Each number is 128 + 24 x the weight over its row's rms, rounded and kept within 0 to 255. Layers, rows and columns count from 0. Numbers have three digits each. The size before them is the row's rms in percent of the matrix's.

# layer 7 MLP up, 1792x512, rms 0.0479, rows 1525-1791, columns 128-159
098:118092123131112121145152122117121157111151149129114110106135135148134148162135125123125137080136
105:139121134132177117124130138170141141140140126168151152096147112136128144172113142090147111136126
119:115139129120121163146097097115099159092114075139146139135151153134113150126046112126120161133157
102:125123132118135136168111106144072117108133104156149141081123155131100178144067148146113136121125
092:162078158152166151136118085136188132127163165133079155139107165131177132136078100103168099117124
109:120074142130134116116147138142160129151139121130112166126125169086137142132145110087128126100109
097:142102152155179089122137130138160150145145143151101114142135126084119130123129102134117103090129
089:122140128132122121125112109107104132171123109137106133146186117081140115096098130151150083130127
104:085115155132138139189117182128161116147118108130104132154169149107117183125131126144125135105148
099:144083129143155129139144160124118140119146157127067108125158146158186165129124136153197139137165
100:127091171144125112130163122106124151136143124137145146119148110094168114145114124142117085145108
098:137132121171146099101118077132121193175157078173111124124167116121130122120129122133125124141142
102:185116140160124122126185116154171140141185151149151141087166153124141127140127124154145087139135
087:173088106105103125133155123112123143114158180111120057120130121098166122108099137141140099089114
102:133114151181107177127116145146147125125157144154158120134112139176106191123144135122104123167122
112:133135153158173138104143136123146139140136086167107150113095180162140131111110158105139156108136
105:123106146147123136146142096158110175112170155154113149106160108100184166126109112123151113134148
097:110087151128145174178166133154105129113189113142084146088157136093152123165075118122126117082140
093:138106107140102118128169124135144133076157134168093138115144115092129112139129127165169128161125
126:143113128126107131114128139167138133112167151150085165151138176103181102123073140113157129102140
095:105139101149117124143131126147124109108130098162097104117149140105119165149112131139123125138128
108:115111118115075123123156102113131139136129173195118130104133142071099108113128110102133111166117
088:150127166129135129136131112152086123131152105150120141127186145135122098108146101114124112120134
106:137096142147096178106187116164124137123126090183095122171098145134134079124142133153129127140161
099:145113125103104100164138098139108141157129123151143162099148152120113132133097117121203126143136
104:148117152145172157152170141135115160171144108185097139136126152100143136131149122123178145154145
091:186138161139135146119151092119127183113180143113111124133171104140164083139087159110114138118127
104:097121129138155146156163129129099153154173121126123161115172160124125119133093125148127129152157
100:148129182103161169113136081107125134139126128147136169140146175169122097104092143158158138133154
093:129104142189103143172116108134111134139133121124129185166152114124131153123115119148116078161159
092:089092105138112130091126135155091146109100145094133118156158124133159169131105142143135097128126
096:110151131107199110130167127127144135137125154153119147117134127131098163155130063118121127145133
101:138110149163160109131143112147129154132141104145131123106137116145125135139111102149139160120127
103:090123125150111160139116161115144163134101145136135108135133130125094174107138132145110099133133
093:145150128220122104127166106129141148131113074148126121143158128148141128114152132129118115147162
103:164130147144152117122160140136134135128136116113106148117112127107141150142146101098158092132157
102:078146164155119131163142166127175150104150129131130124125158168133168147144114087120166142135135
103:122096148171137149143144090152158147139161099128109125127137124109138132109109108148146131130129
102:149092080155124125121144124120123135148136107133121131130130096152099159118139152136170121135201
091:138103117146181173140128133164137150150184120195152176120156163168122128147118120152140129122149
098:140110155154139094169114120168113144166159138173121124151123106104168180151135163129183134133117
097:126106130133154143165124143133163154106130117096116138112124099141129132117103112127126088061145
100:147100151127117138164137122137103128141123112143074129124122140120147140137102094175114082137147
113:129133133185094125119174137141117141160156181132127113106126127084179165123121099127137092139161
090:140102158133100166126123125165100127118165158117133144095149141125144137123120071136179140109123
102:124142112137142120141157114143133146161119124147121112103143153137153114133077136120125092185119
103:141126112151186122160163119122109146120167156149113103162106139090126165116117093124148102141147
081:175114124137107110129102099187101132161145138140095130124127095142063153106102140137121159101134
098:148118139133178172149154112166149204156132130173121142120157132147128149117115132151135119144143
100:157086161205093094107153142119120136124124111174111153122132153080176150115136149105185150112180
088:133101096165150152145110145141111134093112132124106117140110127129106154133080095150114123111148
101:163096139160124111120170096124095140131097142146156162094144128165145122122116118090133094136161
089:137154197132153149134126139111153133160142129115125168131129150157102113129142134118140127132093
084:130115149137141110101134097132150141100141126162132121113130128116109138097111097185128106127133
108:124115126115108152187123133156133129192172135183104129137111151133134192115116141130113145096115
100:142095114139148116121118099147128142124153126118124121127094145186179127123146178143153079188136
094:164108131146183123124110067150140143166154095117106107131114108143126155135117170132159110162132
100:133108139123156165091128153153131148072152090152141127118122134121145089124142159123096139137155
088:127111087130094118138166137146138114121186138162090113086169091054157140138139121148107109138134
100:102115118123135139144134163095093174153132113156118125092157193112126175144099160153163099115138
092:154119134126097127132082161118119151124127145135134175141131109120199111138116111119123127096125
104:133124122135133124160147145117124153120114116157138093108105151136158202155164138154149137151141
100:135131138136168136125118145163139150136155087153092168128196119074133098128116100150163094110170
098:112123130116116114161120132154141120106141164135082186114108117177091172101156124142132128176140
095:120098144114135169125095140108155150102115082124144127119130167168126163156111129140151138127120
093:126103134198113150140153134125103126120123107161120107108173104098088143144111124161139080125103
107:148111147148098126183126098133138124132143156141103127160110134104141168112142178159162108114160
100:151106161159155117111092130123135146133126081127152150134147169132117159127108150148128100141173
101:109116124138168130120087102142083154133118123151128123100160123115104128129132124120136105127137
105:098135141125123154213141098168101140134117107144168164103091104161140137104125158128130114107167
099:159157133130127132149165098160129129110162132138091117114126104120162118129118109165149064117149
097:154094129146124133112125090135177167176161135132163151101185111122166144101154135117101134161103
088:145112159172100084128150111146151134174153103149113094171197107120134107142144093109142129112133
112:137110129146095171133147102132122133132113078132155093111135156134102107140154154122143107195124
091:136129152186129101114138098136126116124127106157150134135156087175113152105111101123131109140155
105:120137132139147155165145131176111144140130158103152152124123130119145127090152118151123115174158
082:136118131110122109139181116129150129147114143149145155109127121097121130131114119093135109114127
088:120136105088128153107153143141105123107154093154155166116123072104114114105113165148111149121102
094:150165120128121112172115120158097138155127102131123111117164120129104130147104153124082151136109
097:143120194175123128133104135102129154147145096118137137119134120176116154137115079132172115148127
098:142115140133141124139129070163099150159163136122121114136125135089167150117066091118140113115134
101:102125136168150129115119157179104130115138131180086173123149129109141158085134111151157085153144
101:137143140141096096113122131148106123153123156170141148135146154117130125143122110108145128141134
101:148092162167150112144086116149132166131149117153118133116121157125090185135105095147157135123129
106:140135147128120111128133108126124139127151079167137161100144144135117126150155125113167143125132
106:122087148121167133139153088192149157107115140160119147128125137134150142127088089155172115128148
103:136126137139154164135123097137107122117159119141120159118112137129127117144117123108148136162096
099:107099102155104148146127118162161143132153093132104109164169102171173141127155145130120120162124
093:126114136129107153157110140169108123136157144148112150137170138164198122124140134139129115141115
102:170136125140147140117090112146082143109105145131115132085174169111106187133162171129138123209127
104:156114158166113115130149105147136131140153130143142130112123165119119164139108110143138103109151
099:111082148123126145149152120137092118140124132140152159178096137101110118125163151108148118153120
105:130095129152082133131099100165091133140130141143129113119144137126130157128109121116124155163159
093:137115155140154121106154099144143143162164096209097147096118146106137133148111118112161128106145
111:149105132136108138145139167088144167093129111157123101127144183095159135119169119152143064137142
110:120110124124127168142117096148107152132133127168125162097096176140141108129134118157106127149141
094:166110127142138150174101141172112139133126144100096150142144168124125124141112090163122124111115
112:139089106175156139133125120155132172154122117176124149166126107110127142115143127094171093117142
097:138116167145179144131142142179135131120202123117113164120170147135135122123081069141142110104159
095:117117112138141082100076133080151150170115117129117128105125145130185147129128125104163128090187
106:156103174164131129151115123158107127129143127145107150120171164086154159113138113158143144152154
105:137087156157122148134141074166128137128150144160130139113095119123116146150142106161150089151127
104:117121168124159147110111127122133155099119120127144152096163134118101150123118100139147083092140
110:128139140126153126152127094157117147138107099157127144117145133108141153113106128146138102179127
097:119124104128161094092192100157136150122160089160107148122129083092154159167084098115173115126127
098:169121150137147135121125151154114159107145155170098127148065146102144092168153147104109126137190
105:123136148201165127126172118181105146123146071147137144133133121167101131121116143138151118165155
107:110130146139151128158130104159079141176171129200118156114142140101093172141119145088161132132142
097:106085124135127136161140166173109117156105102147115162089099186121100166119146116108108148127109
098:166105146181121144125152099123147145140094071151089139112141143157156120143126146126133113110121
101:138140121147135130135080089142083148165160081154132185142167147172100118107118122152143112105142
086:105111159149161110136152119160135185108181129167106167111126116145121109149141099154121123119112
106:121131130144113119167109122140116130168151153141105135160115140150118108131099126129132138145138
100:124088186152123118142091141150136130100143072181081139120117143090122169149155110159112105090142
090:117105125120106141114181133122113132085174129196098132075107145126146182150120143129156142099101
100:126116153151161163140144163146121131111165135141086150132125130155171100129113136186174141103157
099:149138156145146142129166131103112142095177151150123144070102119152119177130111111126152149144158
106:165102125186144109142111095152137142120156158110073122097135160093131119109145104125137128113136
098:113142145186152089162132073152086160124138120173157133064148118112104131113131086146109129119136
104:127130141125107087137147117134125144130148109179087158100147145111113141139106142106135095145088
105:143104132121129104114114138137164146145169143118089127164109131120116141155139154119125139135115
096:149151145185140132163088096142124151150160145154089156130124174156112160098110151128127096152130
093:131146103132136169107127121099138123133120082159105100163120104114123142141135145157128096145112
112:123106147167145140134131134084118130145131079122133157164118114090058128141122111134107116110162
109:136117104123136159168131091148119148164141130129107152146115119123147123117079153123137114178119
098:115121149108128150126148114115102128133120071130103139133138147124107136105113181131123108152135
106:120138128124139151108161130163135130136138085200133134116140141121156097130106125154116111134119
099:147089137131151124131083102137165136144146113163085151090148124130113142145170149173123091137117
090:110109116125105129104174117124100116153131143168145162109108147116094146142119149118165133120122
094:093120133153141116102113089114175129165145105133078091136107126161153138122089123145105144128139
096:080115123120135143182090116135144123168122103130101111136109158108085140119133145148118109158123
116:136132123134141112156103155194136116116166165142104166151105162115156107124118118129114107126132
106:110133159137137166153126136153130132127145127144113140148129159132080164126140093115126083103154
095:125132119143115138127115092123116161148111110114107130153130116130109140109119149154148104145140
096:119129147120123121118161117127127130141132139160085131118153135090165122142115158102145130131131
091:124122137135159134149117134148197126123136108111139099120103162109129092113121112143099122097110
092:129135147162097151129174096113126121106148140140087130112159126108116148134088114109201108151104
094:120125114121131141111138125118146154155108112143067117145110182123148154136111143123139127185164
099:122111138119174180113147085126159157075146114127137245101119145156064093122149162139121150140128
099:154120135135183143138131128129122155087143170160137135140097109152110091135161135095132114082116
103:138112123139116121132159104114132162160152082154079122109130157180131154132108123139137124117132
100:135102179186137113115125133154130151121138114125107159148133172153151123171125066127145134096134
095:135108176121105122085140130187128158112120100147165153108092130186133141126154077120128174093156
103:155123085181084082131133080148115136119135150168105128125158105158181165146126132114187130158141
087:120096145111130109103129093115167141144130151112109140138127126116164120132086121149132151092141
102:117140136109108161169159090105116125134129100165094109118096143108159135106115146117146113136085
100:130118181132126107146148071150108149161113147154126160154098123085116130115129117149125116124116
082:128082160135143133129103119140159143197103102117132114160122166110120175113115089138120101124138
115:119116137137117140182117126148080153113135126139131148092174134094129116139118105159129076098135
096:137102161140157094153127113134104165153174127111111126127135083110122084128143129141126130135158
105:159127154125165135126138112133148150121106162125133151093085164194097155095151181137155119127135
102:176123119139131161135099089159070154133141137161137131160172140146105112114142086139147119127145
098:129133149149157120190140116100130122131124117132077121114154155148168139108140105157131099070169
089:076132117131118136134138125140128131149169136149115181116152139121081125176111116105141132118100
099:168124155153163131134144083129085137121179154158094164108141145128140133146094153110154079163139
112:111121124132104160149167086138117142123124096148154116092103123108126085130116142117118112171173
103:143148158177160107166118123135115152144156132185127156142155137165115155107117138158132096119128
093:123115118138087137146151140138161138156133158116073126161133129118148114128128133149101127178115
085:150154119140129162156058164149150147116122158100147160148138129132095127135091078120141137098146
086:162081204150158133134116134162131139132157130161106134128144128115123122099124061175144094125121
113:126110153160130144135137124171120135161181133183132173133126133126112131148101123122154138166170
103:112114111130164101118145146128052139124130130170119148115095157131093145158131128082135138137141
116:129112110117100133114115097095145143120130112127131100106144091136126151132101152163194111149116
101:129115128120146108168125116154121127142127150126150154131154137147130134111133128175104140150136
093:153134136159130096146115127141168128134155102126101106156114092129119145170147158098125146119121
100:113108104122123128106119130146147135124177118143119142118103118096142105119120127153089147161104
103:118142143149163119137110111126103169111153151175125166100125124124150138147094115137166070116121
114:103120164127106156183154159109092132083140111156123139166093151094118145118126140148125096125122
120:135163137110109188184149137155090163077117117133170165106108133132098152128159141137137102158127
099:118132133124163156138172116162111167159125086173118144124120169089096122143113142142198118132112
107:182127147141146114119125131103120146156158102125127190118146132172138138104151143083150121121142
087:114136153184137102108113101105116130130158115127098175085142116144144111115124097136146115138119
085:136135155139110097143130096113136150148105131123125126102122128092136129090119137124142079124130
105:134123165161122148115138104151127139119160125181109128130126134118134146101127144133145102159136
105:133129091119074144142158091096186163137145110162130101132114152135122099111145174135143091162103
108:121100138127160144126147119145113156169165141190134171102130148118113136136155095137127109116126
093:115137155132162151140101134145122132141146147131150164088143168167124087127093125129124113124164
109:157139138095106121138141127122154160140155190162121168127114172129119203102108130076127160145167
108:149117136112110162151125151125084120120153104124100122145118128081187134128132143145127124105129
095:147116149139143147146096126151107154117149104113135129113131151119183138143119104138155092143151
102:124143146128124130163111087155102164161140139152126124151194107068159120120115121151138117160153
113:145115161158131122161125148110118157117145112150133138153153114095122125112143132171160110124159
071:113131143110177144160101107160095136129125180147101152111118142107116145049133135179132148140168
101:158102168122150132124116117148112153105125105146094158154143157113151143144138112167126097112152
099:133119091133165196137105143127096147136136124158095134067144149132132141137132155125165072145109
108:148160168121095167159171119141176125141171131194125142110153181138129151136100126141143141104088
099:159048159183140111150150108144118149143149143152085119128114143123162153142102109132124085117143
090:131104118150097137135140113153113118104114158173099142138120136120148120127112149110146136111096
097:141052182181161151166107120168128158099138109116113133115136146095122177133109114179144128105140
100:137100145111166138113119109119079143139132089149098190106183133144130158118109110115164093085112
111:123136120156109151140114153147133142120145121139097109134141113057162123124143153151179065184141
096:122124128123135144110109125099110133146099090117182140133116129122082118145134132141133109104129
099:146135129165164134152109108155106179120164174192101165132139115114128129147118107168146105183146
097:139139162107104088128117143158123128137184175165103127129110156141089147123118128136153157120116
104:128095141165143117132173123133155140143126140164094119146118151117160154152151113137154131140130
109:133122133128138164122174127164120134103157123132126138122105131090156121121136137153112136060113
102:126115151143128100170133130117133140142112126143159149086127105130098187140132163137127129139136
101:133125131162140125104129135133109133121155100144099149112161171123113159134145134121153078152140
096:097126131126126122146105110135112156145142142123141160122131179129154124126114117156133156152098
094:153106119105117142151143125168149133125195170122135120129081099076167135099128152084138147092144
098:139138163146159170134160160136115142111159164124104148139151155141138144134117090176159092133136
088:132105172112139178157043137181145131127114113136133143150107142139125133119097111147125102111120
104:121135119139111138153122077146107155120151090119109127105140128130122147125109172166107102153149
096:109136161111146144125116117127119147149143118165134129101117147101156137116133148129106087134133
098:181124177145147111102119132144140147177142152132140129108142125145132129126088106184129134113166
101:136084126152126162124147122146131154163162121136163163119155148142121109133066094163158111132106
103:151115131178105142131113106093129143142166102153084123126139193112121168162092123131160113087137
107:107128166127159140192151132136122115172156104122120121119125136138128117158139102136154078103117
096:119120127122112105159128099122114128117145167158097133139109138116176125104097151111139136157101
088:132132150147167111151094136119111136169144108150112110123173160094095152128088083134148118131107
101:175130193158163101143148123160117147122184137171131160137111136109089141119128134116112124178136
117:098135172110118163104164103113148152124114081142124112130132139137124144130137109173104116157135
091:172109110147124128140134115153113133161123079141133193164155148150107124088087162129131140148128
100:157088155143140146142127113168112176154156113152113158128139122121151142129114114138171117140115
096:135149144124101133122114121137087130150153142174104200099138137163089172132137139127130144160120
109:123129146163141161150165106103148134151136136185139121134097129152125115124073114114131118129111
094:155104117206094116133185132162133125139161116135120135100177161119164114124135140132152136117161
098:158101143161134141131167108180083160098140114186122159117135102103101167131132148150110113141129
095:107133142125086141173151126133153121116163111128126127124115140158095148134097171106138134139152
100:118134118122097118118164121108075140099128109122102152158169125106168073115123102125137104173118
101:124118166125124136102120156140132127099152135146103138122118139134146118105104140089105141088144
084:091105140135140114106076140144136144144157143108153131147106141131138153143124097128109124115112
096:093123165158123112120129144161160119125137101123104140154135126074132111138118109116130109095147
102:148118122124098127128157106153116141161135091154138104123114091115160132097178115125131116172140
104:123138149170121106152116122134118122146144113156099106161141143112133148140087129108184107136136
098:107129143147119126135198117109162131143173137145111152123158099145130110099129106122122134087145
080:117133110127121128155113139141130161144147136138127139141172133120119156093120143169137125145155
106:107131093104150177154114128142130149124164100146119111124121107132136084138130120126138111122119
097:149106085135127096127113092146129160124151142116102123141131105145166113123128172149120166140166
102:142112164171173121145125128128137160114153113147105129136192128161076155190126124129122121127105
077:101148121110132133106110128147120123141144106156114123141131154150183126138070159161164154108110
096:106085166133156137125156154144127121101106083167124138160137129128133161146134108117102110133154
101:139103123154126153112111094129146148182149108150122150132130133125091154088145127137129109154209
096:149106173172116068098157120135149159145138070180126113119136148122147088143166122148144159151158
101:153117133149122119162122132127134125150156104128094180164133149125161120147125138148115118095147
094:127148169134142134140148120104125134102165134111080153133152110130088107134128103166122129141136
099:128113142145144151135156105147105145146159113144098161127160128093117111126113110129172112139128
107:130102188123144114063147113161154162114116102116099144123159148118152093131135150149086129133150
107:135135123119133115127145092195121148128115126163143135122117124108147153136067158099177133100149
096:143098108130116150110133126113139133123119132102143132153142125101146108133078146137162162120180
099:123101121105145133141163096152146152128131112123103103092112176135134150100108117170102106113120
098:141105147145133112117148119153147146120139130143140148092130121132104174114091152163163097132167
110:101111105154147157141117127097108156152125079151142145137140110110111156110122169116143140132161
099:122090140193134126119106076109157155131126124136125128160104126162133135086157097159124108156156
106:142093119114131140140092093149106151128186113181144143114124142122104124150145159142133091128131
118:117120123147157143129180149120176145146200117155101125134125115131145119136119140113130116129117
093:131106128118169134170137151135178143151148159145098199152113174146086106116152112104141163112142
096:104109124152141139153148123093128131181123166141173136082173155138078146139110083120147142170140
115:122068136156148135142130139155145164085176145116162167096094129136146129141135143133176113108097
096:135114130149176142121112124130110140124150108135129148102188141123142115129136112156139045163116
089:114109097116132127185172119134070129115131164120135110117115083105086119149127139182144121105128
091:165090114158142133150108156157135131102142155121120154100099130121129187131136113185093141150105
091:131142128116092126134137119129111158090183112140105177102110097131128144133122100166161105154120
091:144110214171140153166087184204113124133140133111133117122091154154140156129113117126177114133125
100:143087149175093145161157138148160143125138097124140128129148120169093133149146150162156130168141
093:126099149177165105149133177129126125186137144120078091119137126105126194125138133156163098142156
097:136149144132128110119137089100155147129131153151091151130166155086160137115135106139094097168160
108:111134123103148154128112112133119151141114121161109108121128116124132155118092143146159094141130
100:175160127135102092145145122072107142091157173128119143106187131141148163138147112091173080121146
097:144104173191167091141117150148169144106137127162094128115142129134117138105125129119135084130156
097:165132142117116143138136111112145145139147124128103148128172126122100102159126050144180118157119
102:147153149154141130160146139128172138148127093119139096120183114135149162097117148119162111144159
103:126127174149131147099128152144151135162130100149099128152124151143128113180094174095150147136151
084:143092101140060127137133094131102109145148096132108100135122112143163087138128090106132136148097
108:213145134136142176160133112142132131137132116167104174116126179161141093108129143138103094174145
114:137116103133163141119134139125145143155146067117151104080121095146104176128097149128120125093186
094:135100136199166111127164148160153131116144145120110167132131145177141154143131120131128140137124